Weights of a small GPT-style language model, trained from scratch on English Wikipedia.
Size: MLP 512 SwiGLU, vocabulary 1024.
Architecture: RMSNorm before each block, learned and rotary positions, biases on query, key and value.
Each number is 500 + 40 x the weight over its row's rms, rounded and kept within 0 to 999. Layers, rows and columns count from 0. Numbers have three digits each. The size before them is the row's rms in percent of the matrix's.

# layer 12 attention query, 128x128, rms 0.221, rows 0-16,64-80, columns 0-127
081:494467543437509427560440554491465470508455481455523533467478453525512481434483471505454513532505536498565482494495529478487448511510462546490448499465479461526460565458519520421485475441484499549520442499440501470469526448467491470483503504481517532515537439484539451526586363506541464481482473417456504461457450528485495513471471431542459530493463508475586468535445592497468486519402
288:520518508590551545414517460488509507501520577518494552510553525501483549516517511464558495463572493585442503531458511507467498545554550546518546564532533550506522409517495454517524527510618482447484533514527530501498498504537547526521494542510554518462462470503467501453411543485437535501505574534498534558540539509483461542503504499473551495483626495493469498493583460489509544525557
094:506452459448504474583522535523505496522465411502479497564452512488489504509548447541420474489479535472520524527513491554494526433478512484465487496472467464457437521466568463483548478484457540567512539467456449564424534432451475498476480464480499524510577528453529572599518540541576518505515400448498487475422430499532537476538474517541526510489495534536478495478500542450505457579453
135:502508488541506562416559478471565459546503525526486531492518469477425524496552534441579468469510483515466540517497510518525494553525470479504536560564552529530509414498444490554470560523506452444517507543574555484496504500506558479511528529497524420443472495538469464435422556487439552530535557524483494511492559482503513548509538478429533470535594516470457523546615495470499504543532
090:528508515494507540509555421484489462533494526527470509456514499484526489508540441511576504482544409496445462489483520512491471541474524510556491552451430535523523562526475509507498488547522512393492494496550481461535498573530628420438536519518524510492546512490454533538485598495510501502445545563496466491541557519482483553531556480454550467502599434446441536515528444497479465551498
128:553488455555545506466515503542542442472526557463478520506510527531500523502527482493583476436576457562414450514500518479477518537550520494527520576548522529543463385521469397473471520516550501449518480530438494490504440521529493539569495543511536423471528502445500466425449548466455496480507537533485560508476472490498491504464476517493486400490567511496437492470592470488468562487515
115:463437537464562498493542538516473455511410475522503470473470460552488518452424460488414512527525519482501521457510454504557440524405446471442556481530489478563461482496521544473519511503505516439576458518393491438479508537490517497473506483476432483491499435486531493490489496455535513422481471472452441495447507570457509474521483549494470421456444513515538402522537486509489418455477
122:514554436487493540486478418573547472459551498529510459498544510529554446512502537433576471505577498493513454480471519490493529474485508435523555517495490565490532509555424464450482475548518492478386534507510560477486498470475487522503545510482581444433450490496502595439475551476455531560451539570608433519452478489545489512457530527528513501503538552476488517485533504437521510503497
118:511483459485560533464523500525423546492453493469557490569570493580432483518553531506530495535548428526531473503555523503509525539482533505531608484490502503492560496491495480501483494467516503471587480548522518507513359470465517529495456485477494418532491431454521533459436454508485515446511509559442498504620433494505448537524457457434474485478576528449491488538496518484512525498504
117:492496532452483510480462450485531489498479538510437475500475507525453492495444572502488507591519562456479444564519432522536459450448507441476483487494501509519553516518479459520557452393464520546485566489470432464519499455463496584502570465579475585491464512484463514480486502513487422454412421477475459482501474483535448459489517499482449503440454575468519431532476518527484562545526
124:614446570518507511482486511563477443561439500468471472505522391458479473508475482563501459440531546484504457520508477455457539566508541463546524524498509539545455483471507428511495552550551498507438558476567452517459486558492518480511474484404563539480530463475466467521493447532483504531551493445536536458564492503499509432479500505490586493527473443481433514490550491439506578507499
117:454550495433555512504482531460516498528528499470417548475482545457530458360477464488469485536473566501558485543542429513449452446517502491504446484526488518446519501439525531458522453533505490472528512426552477503492545526533540523463550477478508513511423515538539453521544543513455454478407415567475514474488544460469436484497442513523589495443528538487498497501442491473457478567511
104:469498449480536480564507515493497542505596474525554458473518440576503494544502446516421457460467458560540456465460495465558523519495504471520475538413468453494494540525469505516471562530456576563456444502489522533478553561491493546551509512503443495517513568492466504448519463556575513549519453565462482500522476401533494485584504466540457492536475462510450433475445472490491483430452
107:505504436481499492445556459510546494479468509521535577538493458484446500543573430453512514515519481447444469546510496483480485571498454479517489535560545466500463490464518469552532533574542528544518574485555522586476475498525550473497447560471498510507492514457534532472471496531485586468624534387509433500484515487536459505531496558475526437526473510479448484535505398451461462509481
102:518444549533474447476488495496440483539472440514516534555464473495486532574553517517536526477544509523532481472491497500509497452454436467405469522467510490492531461485455534506481538543499530560433461506485570472511486439528497431483531559453537511494563496505395500463471496438532465488429512490525474473488400453566527482559530507539377484435466444534514529527549442506534471468437
107:491459578562539441525427482447551463469509465469499457506466450465470507535573538516498546485494532483480513478508512510468435483539541566492486431525547478540479460547487525507536537516538488512594485504532488515475515496535519439468476411523446525524445467516557571489481539467500536466518535470462427525417481516545490457543461510527485390526472423514490487581558564477591505484524
104:489504475487535463572543517590559547506479490497490567447451490405530593467512495476571467524529512495439446502497528520461515474573475554485489520486500524478488458462519496542439546513500470431521411576517508435557522531495563518454515489601510480525452423452446569481490457493501564538483478489512462511474452488499504528503528551533523462470580435469455508477533494539548464532486
030:469520439545504507472493526439598528484521480451460472495540472493448540532468458392505535520483502599514551532473476447502448529552520544448492507465466488506512464419477440502453469471527515457467407460502466502594515535505461452536556491544514517499514506472525498568479402531513487498508462479523524462458498495460481440563556487522522471490497417533531468515486521526412439445445
032:575509443451494528531484493490536581514517519491552519501544501580511539415426507520459496579526449581509545481490454477514518469477519479555540514476508471430508446559551471448532514447497478493453546469515502483470500447517449454531419394500559538487552480448503465513525485435509497528460455528522521447552447526472484519497507490404562532547480445541563503419496502487509534534494
066:502556460519475491556527517508579486534514502441468442468519506480503510421492485417479497563532498591481562518493498521538498564562540574490495543467481478523508476466489432550477482472490521468451478458481448531539575527504457424526509500535462554491549526410479511599508396471528503470485456520481536451513507475431548445521508485524542426524521435471508516540498426527472464484439
064:561505472564552511542532453483489494519485458522542528540485456546518553414536460489512477541508466496482486421496477520458492499494520481542535448481517469496515397555476546513577591464533480448466552494564479482439449482559483473525457436458511455490560456502433561466512480458525445491464513501461537552524481504463470540484511451404550501565439432528504570446572510502493528525518
062:492483496556492524535477469467505475496469441477531571484499493494505573528509463490509512448530493571453470442460550486435505511540507480538565447425569466494565379531465499498574501503476473489524555497507501491504466436544518498511434505455551449432552524506480566535502527473513467559520508496558502539557522521514462603469500476416538467498421406529507522448554533543476504483533
062:496455516477505541466506539452432513466524514542507481479546487576514530631488471518466440478426492404498468492523524491526561434451538410497495484548520488465542579525510503473522483475510454511472529497536479454416470481497512583474553513542524472493463436536528478457501573480504503527499478493498464518484489478498518520508512511500449602573503629510557477490493538533531561554526
059:488437526569482515490502541495558456553525439465511516481539466364494514543516490470537492482529527479464529518460545552466495531577432582491455441428476535515488493536473473425531498544468539522469413491474548488500518537491436453536529492544404474473505495530514527557522445565516474482582530508553566547473499485459513467481523539483490539474569525466537528483581502549488482455513
064:481498499464589560431467497457512510422483607524498478516511493631535527516522407499484491520472471515484469431486507440437547515518583424510477530430543515489525481493467522490582446469529539481524493456514416506442533543505504494532456458458528502495490447468523538509508532446474545520492430517490478478569459514553484537480508494510535521570446456504467484531454525465421518485523
073:497455536460513540526470525459443514493442474542502562425392511558513554438498543404535511526518518494473499469440509540504506541468530476486600543571532486525520464460443573493550512472536496503545538483529465524494507465534543552442562530532496583491553528500500556468440531528524482539553498496470460496556488516482534517561481504467498583534468563520463559520567459472519574517505
063:472508520476488445545450422557434526492558495573541485481487590481533496534504513541432488462474530456566463479517437493530493421485494573496434532514504502556552508429535524552544464487505462523496478506492476566554509514473521477507465447486545417572454452517585445534520494560490443519509442460472518513508523426502499443466521536525469501509463476429515447499565521432512539553470
085:509509569450498450485480508447464496506499470486427487493477530498544516519371520544459485407466574488539474505488495513484453422461555490481472543537577484498512451469478584496543469522559516499484501511504536571488485554457523536544430515539628575468501476501576570473479565513498512548479468471569506514536493519462543494544480494482518521526562511501510508540528580474517513559508
077:486526515540497453504492466496559568509539528503539475522504589475522467529537468542446517479443484519572463508473421453543543442483504557532508566479514569517510600505565495584482585469512456452366451509506483508493490454527459473520535421471548441548460468497505455568547522479450470494474507518482544470489476469437531481483521514489586484522468519516571466494485535531510477505527
078:574447443497527491441483586506483494501531469471433512499508446433445501522454453508566494541531525496472521522502595537482516543527491547502424479495454472482436468486471465450422495590471546532563462448503566538517528530439533491491506512561485581492493513427484502440444418513501562465536521521502498544446508544529443531484511519512417541463536592510488473546509504490526491493471
066:527475588469485528478569574463514492424510513485494527510495503484495537514539483522426501500589491576490508505518526442488432483514532500545474459517509480500530513485498560480571405480490525494517498511493440523488468472468537447518417495509474546436523552428443583531528540424502511469511528569513546441505481517450520510588495473418547512501481533482482540560560530498483430459591
086:469501441513529506501565522622489486518451511490534492536549493530445541500567506516505525583559462520503515462502486440459519541460506520571546477462401472536560492513567436540500511548450542497442505567536500492493497469514517483527526516465433474524473522490366505485554463459499508436543530579542544524544501556512494497521547498483450489495418448493494570480503421510486477491491
086:469496473508524539541551485617504420529433456506543582514546476476419475486557501464537499503537515450457458535530532508549431464552439525516521393492494472447535462532578456540524470569455514543530519578515512509497485429465481497491499472494503443487540536477421481529501513459509435438537535528552559506439505499500504476490544475451473500446493524499523542534563438513512450474497
069:481535480535547508555509498583500528557488531538507445479439467482480492461476412473555511571469493473493455497477447567545523479528541439561481481482456457446544522483538470494493592512494499480494510447572494471522534448528527575520520429483516459578548429496503477516425459490466473515552479486509509534477525551462483529492579498571525493594425467509424485487518477555422495535528
# layer 12 attention key, 64x128, rms 0.18, rows 0-16, columns 0-127
115:502496503482533437514436568480479501535440400518491457435473451520445438511504481537501540529442502486505470493529487494484448478459455478466514491423428497439442488553470514476510536587463544594483449491468573473509567532469562510512529528504435479567540541497465508538485478554551533477530521524553492442500526493486519486504522540478423509495394469461562433505428490504477463492454
069:492465527526491553455547474531460465505566592494513517575532505533478574489496529487524476504524530495449440516519578484501487504520496492493509502533535482562511492445458503482481523459524483431582482514528437458525452438511459490503496535501552514461461440549533451440489555469440434484482506559499438554498479509501494537527479385492571496527621565557458562479550533501515535530562
084:461489511505483420526485591483482556484439475449479471485459492515452484604524472465520521510495576480505476505484521493526458446488530525449466557473496486488462453493500512454484433560502565557516492459463571464515593489468509472557579499496485479503553460454459464553478431510523578526471432494575490521458535537450463548468562519473462538459462531443512427473461528511505429444474
079:539455484493494530547524468445556526503512505432472463533521506451575433446519520564397446490517448539521550538509428496525546503524487575524503509500517527444533503534507470507500384426504526536457552463508473542486495481484498435486521484528563563472534476468543497533503501429517440612500479453487548448480454546507461447490490545556569503546567513477486511528497441469538526513458
083:479483450516473484507542513418531537408509471508532492533486492425504464550465561546522520569558530538565529468515412465475553496481566423501519597506476533427482523526566448558522532496482538499436509454520467628497506535514465505547474480471514491541512490469515499507510453479498571519457488474425548510500499459458479475531462559574507474486546462424495456522545516463534521480525
073:490500489532508542518575414549564477443566548484483549546510476550502485474520527480499444450581470502513520481532464508468489530508448526532491480480478515544542538481461538511474458424491480487528524491562432524473423466523476515425402451543537470474560512507441523465486561540493461490500536480524535513521407534470582500548443517560581487554546414489473544480551476521512536503547
080:572495530534469406541474482473600509535507442444428497405405575503499532588491490499475561419431561464450566497500473497497463505496448545515486470437535495556527477499460474554505525435492497533492482520493475519509515511516517447480551491500436487574524567539495484514449464563488480487501491501487520460450473490502439555469567535580441506490512480478543472504497475459518492483551
092:426441527511476483504484480478523561508488430533514530601539543457590535476529518465466492462526522560463506471469529545520518493505537517479592509567516426471496451520564533441486500574448534477430537524485529525523477507502461493547484476489504542544482425503519550555484470522513532506486499552470425493465549532497415517547505554433471500442509464442456517457523495560527440401476
086:521457484492499411487540465550542488621479557458473502493437523449534472527478495601481486399518489478529520470461505513434494469491488488448513489543530389501505465483481449536500516558514557463524551478534530468527503494470542527542514531476506506556497488453526538512537517448481459470500510533578460563416506499546552523519488477557462463484491458444508560437492484521469415483587
099:459497466504478514495527509523463460547447468435438430483509441501432494515472501570524539425537449506501509475550518513455434528485511510500568549486507478447465489517437490412479565489533522509544515515567524422415466485483459487483505512531493480509498503558403497459484477500553508446560569585541542616485479554493562492546493449473507493497517497525450509463478468539422456462497
094:442457488509500453486561522483503479487461480455529514442448563534487550466544519460612545495463537480493447457488533512536458450569498550432508467478558484506522508541463491487525534506465557509519416513582510468530522455564544572487450469423551622512556479556491501514441495432521444546427545504544474482521542498461493543494478486472489492477520557484538500478465528505484468473574
095:544496457518510513466550495495495429541488524455399447510532393486466556516459497565474482520517444531466549492562584528505489487504435483511537452448495448425537492473491471534481477376508497487527512513476562462465491498456509479451393554512433493533507492489472557489520538483513497528508591525532506540472384519528542475530507471498467489500500528504493572497435466462518489489551
085:440472459580506461548430458494532488532483529473515490483506501536553533503448484405548538453471493470503447507559472467468485463491538522557529531542520539426476479563553446514509529509484544460467500475498538478520554504440538546444558468419501459488538607435497544522523459515429500501613492474502441475563517457461564521412539515515453513514459498540501466506524435518503521495489
099:458495559573519499478435518490438582532461468487528519488472525503591499513480495447500467476487482483520447508428483534518557517524517511520579544520487509414535456520539456499520468518481504519458503450506490626509557520518572491528482498454523513435524453448512514486461407482474573514490399540485475498492525529421517440505490554589539461492516498527489509529534501489472545560411
113:559517464489489506470498464501551508522563502543480448464509461438504462467528515549517462607517476493479561564547507509479509506438454444498457511425460546488434525501565481481478467399466439461487525535486468496430433489481469510492509521566435408479463495595563462525529508489506515532457576430434579507458476542489477498521476490502568527482568461486481507531470545470497487469507
092:546524448491521418445495467553542481515414416550442509492527475498591443459439505536419482484461567554502544481427455516491549557507452533575489605502488503481526524461527451545553443483515519539525475462521468487523499490505519421505499523517502456530499476581467472505508429515523465529507442509461519544542523481533470498479465544542479471497523488554543454522537478534476583466444
109:543532484535460551437506554495480490425542544482441484532506493548439533571621557527456492548524481488486496537534550477515451457476508542506518424520516515534524464501516540433494535453526516528505559563500488449490412497500469517405531473509558505562509534559525418472552556441527500449479546469486515482532447545536471506518486423429501477454534543497503533464443540521528483496450